{"n_kv_head": 12, "head_dim": 64, "d_mlp": 3072, "norm": "layernorm", "norm_eps": 1e-06, "qk_norm": false, "init": "normal", "init_std_qkv": 0.0174, "init_std_o": 0.00436, "decay_fraction": 0.596, "decay_shape": "square", "steps": 6611}
Each number is 500 + 40 x the weight over its row's rms, rounded and kept within 0 to 999. Layers, rows and columns count from 0. Numbers have three digits each. The size before them is the row's rms in percent of the matrix's.

# layer 3 MLP up, 3072x768, rms 0.0359, rows 1501-1550, columns 256-319
079:458517511499561511539436544527469567453453549444537500490486503452482508550475527479496430505462550559520530462457544480482479494523454473515518477492462419469494504485543497530493519551507536
107:603550558452460520537496519469505421475477530529475503522483524555499512499387574446493495578486535521435502486416531545577449547489417537543512441518525535506505500462504480528487496576457513
110:489518467525556522487465422528555525568554488521464516430522482480559477502501587524532567487519453493549577492538542578505514480466538505486536477485507517468597454488556465538474580491531523
085:481513547474503457466559554514532490498528462549439477527452511474497468504493566464491488466434467480465518499512521473537474585562584520501389557488538544522450513548491532512596564423466466
102:497487478472429467557483413498391551539567368510525424516514530512526527465484552501528521502438459558453468490525474546571509530452521541512533512458523485490497492512512505576358510529458504
109:526465468529457486484487526490527546460471479517490491451524452442549506443558522513525546533542425463508430549508533440439551528484494472556511472438525457520484482510472523452459474535472527
090:500473494577495392469515507541489488484517504535502532535560538519469444556525465492540528544431522559442492500496497484520454504524509504563601456570518482524529487512535495510536485493473488
087:475483497531549538484590535489508404525452521471481511499482470554507540454530524472421563487524557528448579444504496504528495530483508504494376471529415526473464440483482536452536500434485547
097:515475535550519488542534480516477508448459443463547508543442475547514551549428535572541550529505569462466564493484401516518502517546508491526511444444482518496513448453533482470506516494467480
095:503494453450482513499484492455497513514487453537516504445449407554497552485536458454512512461540415410537487544518474522559469500472517477456462498508485513531412542498479538515523456518548543
100:530588480411546511553496467467515507428446509515523536537512502536535564498456550509472538489419578567512504506622609456491512438477441511553528505549551543513523533554506473515461532532508495
095:474532485501491459502537517537530554447467499493523493534464474557500482377506513495399468556491545491479529509518510519513464492519590511490494451552452518526388489481591471502583494540539527
103:430509482494483522475443498465486493486520510539458465530473501454500537566470486497407519423415505479520475589558481534473453517523498421478568481458537521513448478516507530461493461515495431
124:522503444519552500483596467449500497594505452441528493514530541445531482437464486543454495590553549482579494502442588520503525435483511469543459594466545500524505531490483560496474442501475483
081:539521516467497527547529537471439474482425482415486493584524562504516503491536470472553543550510442441445475501518469524403531555483490503471443475421502510507541499439494481510418606563507557
100:437527536607541440470466535496511458553535487563514466553510517490475475464492472437460524444580485537589456488445539512469533533491482526512508466556494526425552490521514525465467527456414524
110:529546519485454505581497468458457434486464524535482495532526429418477506542519492527465448434478473505473425488533495536475607528478464573521467463490399466476464522500504530442550478489407518
091:465474436480548564525465437487518604506455523479401472503570492565500452492539422492519445456547472464527464445443490447530511459537506530480517460524497474534442503408487515535460596517452483
101:522515530509473459474521458565520493509441474467480468443518464529536506452516477538496443592461503507499523464509491504481486500515447538435524555495437488492481465553495507509485470442446439
080:516459457481479466513453432443483491508511556441423522566532500503508568523532456507538543476492492508606500599489537510503449539503461512462433380484450527569445498482491523489516427535498541
100:467480470541457494498497487571573427426466538467493485556510434552509455531505450533487460533487567537420504540470508520499579449514451459478500436494575492561502520436518474475583466544486506
103:517516575562515542458537527490543444509506459482510533493546569473520488532542571533550524433553451521465444421496547527514493512525483435571525488526413442580529461490516492407393503466484530
099:452530535487465408454513515563462529526544550486521493456509544564597494542458495498492558382488447468463461468541456545495529539529487537569539527569493466438548428522539470473544505515514538
106:511563500485449494529533457463506455509509524531495559500501411480574493492456646475547510493463499459552513511482480465575553515477411438507483599437451533428513469604491516516566539491482516
130:493532494482533538517493462501521462489532529570506465497463553492521495544484478573492459470445484526470496520494472531526599526494487422555563532478497459391525475546467462454433489498512433
087:504484438526490512433536463472498481542513497477577566540462476459527497458465536478516537500548510512399571553558567491499538537546536484488492599587498544540518553501542517558494429456485527
099:497444437462519398512548459540482536531504538512568478470458507512470520454490550553538535496539456524493426549422486476587493451490405524509528542504447534508537543517455500484493599522556476
106:439502488542509487488496563512530467490497514451512489486513434571485523437452500604535583420566510490507561533477487517454558535548483533502517415520537516506555533484436520494503472495503488
118:496477473474488496501554423535480470462550545442490454499543477526552378520521538532537435520487494538592537429488507565502564488516469457463551541569447473503515538526524499478568426575537522
082:541454502506469491531482507470537502512499442529449427458603536530502521481538492469534454426529505445463498529504445449444593478510528510448489520537498490480513506488524556482436554512546530
090:503501479523480530406461529502492470455422502469578566524523473464545492462511523513537457512465516487484561475494513528483426426459486479474509489470545477530501490523494529528523388490528486
076:549461586455559504548495437490515536473491505511518556499536513460479550472532503493488506454413553500456490480509488560582511442470567467512534543446460509385470530502421553501520480482473445
088:447462493460465455516465485518450514539507547498510424547581444458499506486546534513438497453502524548473480489533485488507466498519481527474494458470501507473458548547464535488490459543485573
113:529484501490536529515585496496537522489509501604494468542532519550561584490440531441495529463484579496514461475535497487619504458487420483476472456492502481484532473498535543548490478519545527
099:488488546515472528503464475499534466464464488490471479450501497530440488534517472466531555439488506481490501519460432477492482422494486489503450484489495463495493546517474496501544517488571494
096:430503468474471534475505478523436452526456554494495452555487487538492513492462464493562531467504460502515421562476486507586562543482460456511496463411427446601478498497475494432584547454511482
095:528536494453548476500514454503508537561488503401464502488479511472451391587499475462505437506516443490490474518533489533467483483484488572500504467458476614527530464549495573419461474478558498
109:426550453551487472512518440484491508409471462493522562485491503512431498437495553501454422511553529511523480390500498496469468531450457454473446459510493501473499539569477546561523487535522473
135:513480520429489492546510473466448537563557496535469461500512584524448506496453444491558558482538529567491529460552483554514496507465503534479467533501420522500468465538478477428473577532484485
094:480554416516558483465460491482544442496427565465573518462436554488569517530550481441468524461476459556488490456483498513548488494452491469480511589522486444546480548542484464471532393520424514
092:481502504581508521540540389492476507446518449501455455488460497504551505505489545477468508457612491550483408547494518502553541478566437480482457541485460532511504461472494557461538527515495500
102:500463483527541476495542521488467544420449474470587470487515462462491502533546545508495498489498597470533500538527581523516537430533578557438511483486466494471498513480524426516450586500492460
102:569528543491532460617490521492495511471425540590503568543532520421483530511460564485523562611539550502415440530504518536549479476496545508484509493474465458523526382494515525527552476501559520
089:518494516483513511447483489621496457485500525466468467568518553489465466493455504472581480492472491507512524518482413393501551596496520449510482504543519512507491499519597512564423434516531431
114:491519498530469501528494443505429461541518435461447447514486498502509543424500480443541446608513453510534522488468473483519462479521498511541521526501455449436493480517513507406515454488533486
100:550521492564497500466552487464496666526504499490547479569477498489464484523513514483509498499642543546495489521440566527454518474561490474513458473479530489472464488505486495505451469520416497
074:530506492470492488427505526399551474409503497511539471484479476516527552572442535458550547432501499444438566511533499480463512507545476529491581507537554448532482557506457552500531516479403530
096:455549494496514486512485536518509509437516484522551541426533490515484510478463464543488462499551487533495527561459474506483483492477474487505602424479500505566502483530547481536499430415447511
087:588584458405514458532474481504612442499502445519513533416533566540529524472456582502483556492508430484445513522470485494474506539554471525475527488449485468527501509473438469498540521495551470
104:539494476474516508547560570504463556535515521412509507490484534519522568392469518537509509550490542476554451547484467497511488571487476481516489445541449539524498504535438513477508410556470480
# layer 3 MLP down (transposed), 3072x768, rms 0.0089, rows 1501-1550, columns 256-319
079:485486526540462500429490484512504493509505538509508543561474428508488475476481498484442497498510530466505522508498496542496454518491472441592448428453428536547562539470476531453467504460443537
108:442536523497555594481481499483518514532497539495543528527446537513568449560518518552483489489511490499517496515451382510595506490449502508530527498499527455541462463424527501485501481555490456
108:498446498531563516529572508480587580530478465453507392472568441479501470546530495526457513533444536551469528579506416519540572481591512569420498491538496515518529449449474483525483493495473516
085:515477470546488510526519534452473488535522457533454491492497533453518496470503489506529509474575501498521561566507530458514447589522460516519473643436484500491546466516384513518488477457537461
094:404494564531550508512483534485490494565409507561416481515580477536447566502521461498505417519465534522470436498469440474536513447553509475524485558541511465487494508501477463508505459438487482
114:433472514474417492481503500516498513489491576490526472525479443478539480516468584470496570604468529486539505445498567482527472493512474533505562511518434498569460475474515532543481449533514523
088:512545485491424529493487468457456486521468555438531521508557523453544535529447536556533491500448525419529496552540513547502485470446548510537473520449501443519517521484541471447523512557430605
084:519475452478463462476498485537493526454570509564471538523484428528582540515505478487424527501468501501523534497524538539492494472519545534502562396454549483577502572543516456517535503418521517
101:512445479523556449502560567459563479471491544549467511479478526397554533525525554479499449542502511519463490443491476514440450550481504434536517480548469437565499507455407495499520504507530427
098:552449458573527514545444475479464473401445524577456482516514545509562483568476506553535527550516512501532550481464514496504455492476533512514542517516544489430529558478492475481401501450528454
099:516523476483487449571485587536518503501570603538460541524516530471622433483499620523459538447481417465560489429483448532538515508407493532491531422482455462447524495533485462511468513497516513
099:515577462495449515524500499497524534579544481511518483513516514418506514479569510557463537490563437508532538491537449531528550510542478498545563527469467501507468488531529549509559546524538489
098:472442440587539457542506479506543474506496474469487436509489512575456449492522501420542446444467466453522553545504532481476489447535509492486479567512467562536486501497553448426496544450475505
126:468494529543536406467475557470451509514482527527476483453547461488487504488521515476598521563485406480503577472499478507450476474561478453503557432529510474508572469520530461513514530479501494
083:473543471492524503509488524575517468449473522554464496471543567516526526478555490483502495575522592464422534542495489530495510496405474502479439508453579531441514478508466508477474504499554488
107:455517569552452491547469485431509507533553544512457511482566486517429441439557453541479477481479497496475460516471522439415471531474475624523542481476559556503470509518470522395565468423467529
106:511541470500468484491521452484550468442496495471484511610498521503514467454467481461507449520605449500513512474513493581491449489493540470516508547576479431512447537519490570481474497442519507
088:584549482496580541488569560480498469537543489531466504512508472495513510467518473596530448459514477500458509470463503464519510525535534556485502533414517472542508426476481472559485467426533451
095:512531497469477504530498517532487444519508567437412500502503510515563483553512517567542523503514541498508554450460509493485439530419521506508489499525524541536449432509550505568495536484581501
081:528485459426481519542477556551549484515558500514480382478549500474527520555512514516493505442449557544512436557475494516547478570406438470476407478480619508563481511576471476521488501590565545
102:511518518523487522420536497560504502499468528511572465552534462453498511506532538584448456539460474500523542520499534484553513474439509525528480496518480568481439555478473531535495466498491410
107:492465493505453448477522488594566460531579432459505448464488509481449467445518429512459448474501499607437494493586504541473486505462434450454529529474498547459532440527491540541518504499523470
098:487507478576537520487532504550506474551491479503479491521545493533529518523545488553431472441530510525478533580442439493446530484533603465488512533502483473520587481476441428445459476556446584
106:554451469471505476473509535508488556440579498460529498482478554438579546454510566557527574502512479527459458550523489492553531554467590496494484564414543538486477474469466469504459520474455535
130:485457507565466485506434518548492521527501493504540505412465444446518464467453534533552462502518425511527512511566478411423576462452535516452530512476485568536543488531606578478503457515500561
090:539514492529479483543495510538540504488501444570492500435494462441474557569541487504504569405414508532517460559528466513539527458509482497483535593474470461477499502511516474588449519473536485
101:501531458476579483484455480475540470490605593496536551488519503498453552444419539493469490497519475537523509473465526527471503495473479499537540569563519508535484579491551516453508568498545528
106:549552512573478520465472464519505462503512491591560469537501468436539472529531471417548503521502510533377547505471514399483399515485501550550520515507519516495491548501565526477467534428469520
119:462494495545494467492474484533460590528528495468490467462474396509559491444436514547452551561466490544562467461544522527489484483481560412522475430445577465465490536497565447489410505531516530
081:535533477498501477478557521478432490501474508450508479545449483492488552481460529589562479473439500548548506506479507459529490522505489486526554461457491516437520530471492425439492516446521492
089:512545488592501511508507522528528494556464477489543530385473442463532423513467422448512456469476501484442541486411470472568514430519508557486512463462492448487494500495477527547530467470542479
080:498541428477501501489460533518472503449519539469511532473476550505444504464476491449463511534473618478492490466472508440424457594528449498481499504450495527576451448445475436510441551468510530
086:525452456503460579435508456462537446480511471602514466440573513511552570465468444515508458435441566420520514534520560535461488523484520557498589509614547532453461516483499510538521535489469566
116:491476526538491494462508496572475482526508570503498515461577546539526538533460496442521529472536558425495487448491551472464495555475448482494478580571498512529460517478479452513554552510499477
100:564458521487412538547518494504506542514496463544501467596481545524461542535450451512541477514632513560518538494456482560419499499526550476424437503485447534518523495534505455484482511594460515
090:507548548510503557520442569455492495511496479538565535504466479467521453530576505426543514586481542510515527463476591522522464502561626535499549529531549517513497430472487521432440503591464535
096:463495510485533557434470521530527482473526464438467502434564501517528482472464458509529549523522506468408522431503483557514488486453531479459489483456477529476519549455472499458499454406425448
110:489459573501524526533492441479558514508545459532530523508549534519539559526512462504474486473494398507500468449516479496484479484481487490498528509518473508546503448536472536525470473370553575
135:545531532532551438529547527481486502547461501498515480483520407526499531558525527570458543511574549510499587507493506498434521492496556450566545567461458504493474515392525523535458498561531479
092:534522492475513547512542468504502482461455454587472508513415527510494478556508480500531544527442575536543422519492539498497562578545530456475522434463541467472552561407493516485508513405585630
091:518561538537455432500528519523500453544513562534418543514515516500546474457508451460519499495469519496598430528538475510481527459409472491433590515501524540515510522542558575530461532543540480
102:528515470526512548438520400503510513481505548540470520608574535475498507494527539563442541530503451516502453484520481494476461567512491521435510478548482548500512485524521489575529528511535463
103:501617559512461470523516490417497545536477514395470507487527477512572481453501494501455534522494488531566561474559410596527519529561469454463462546541511481597603490507464446515495487581556510
089:440557459491549509447463531494504490531494524505509476500467442492581489499568440537484502472526461458539422512474498522566546450483498466520519481468490534464483450555502534476457400480465511
119:502479427477456470495529457480577411507534471451537460468569599545447521481533523457542425422499474489544500492489581512440447535574484542516490503506429478519573490467465423511493467478522581
099:414516539500515575500492464511485523485495512463453512483517479476559517466465528557541482479522515445448450585445429477443538513455513433477468435499492550549537555475511512550548474486434531
066:579517437551471435535479511530468519508507551591537558550452423535500445455531568499492475512448481503497554497495538488467477522451536491503481444513541553495491490544517509480492466479567523
097:489506497488590569455538576494520453497516493470531512471523503529605493463521425566425469516463503483491521517448485473546494482485485467487437499389566529475444500558534473488501448476512519
083:470491445494451451556422486528511483476526482484496440523458488551538648510458459494532483466504472471506565518595469514431565551497469493466483506486586446551481477550516512539546549525490347
101:592499471529510523512526559469493519543483535539513486420530423553538480503457557391544569577477518499545397570494542502527501482509493584574501478412569521444529544472527466489496498461428474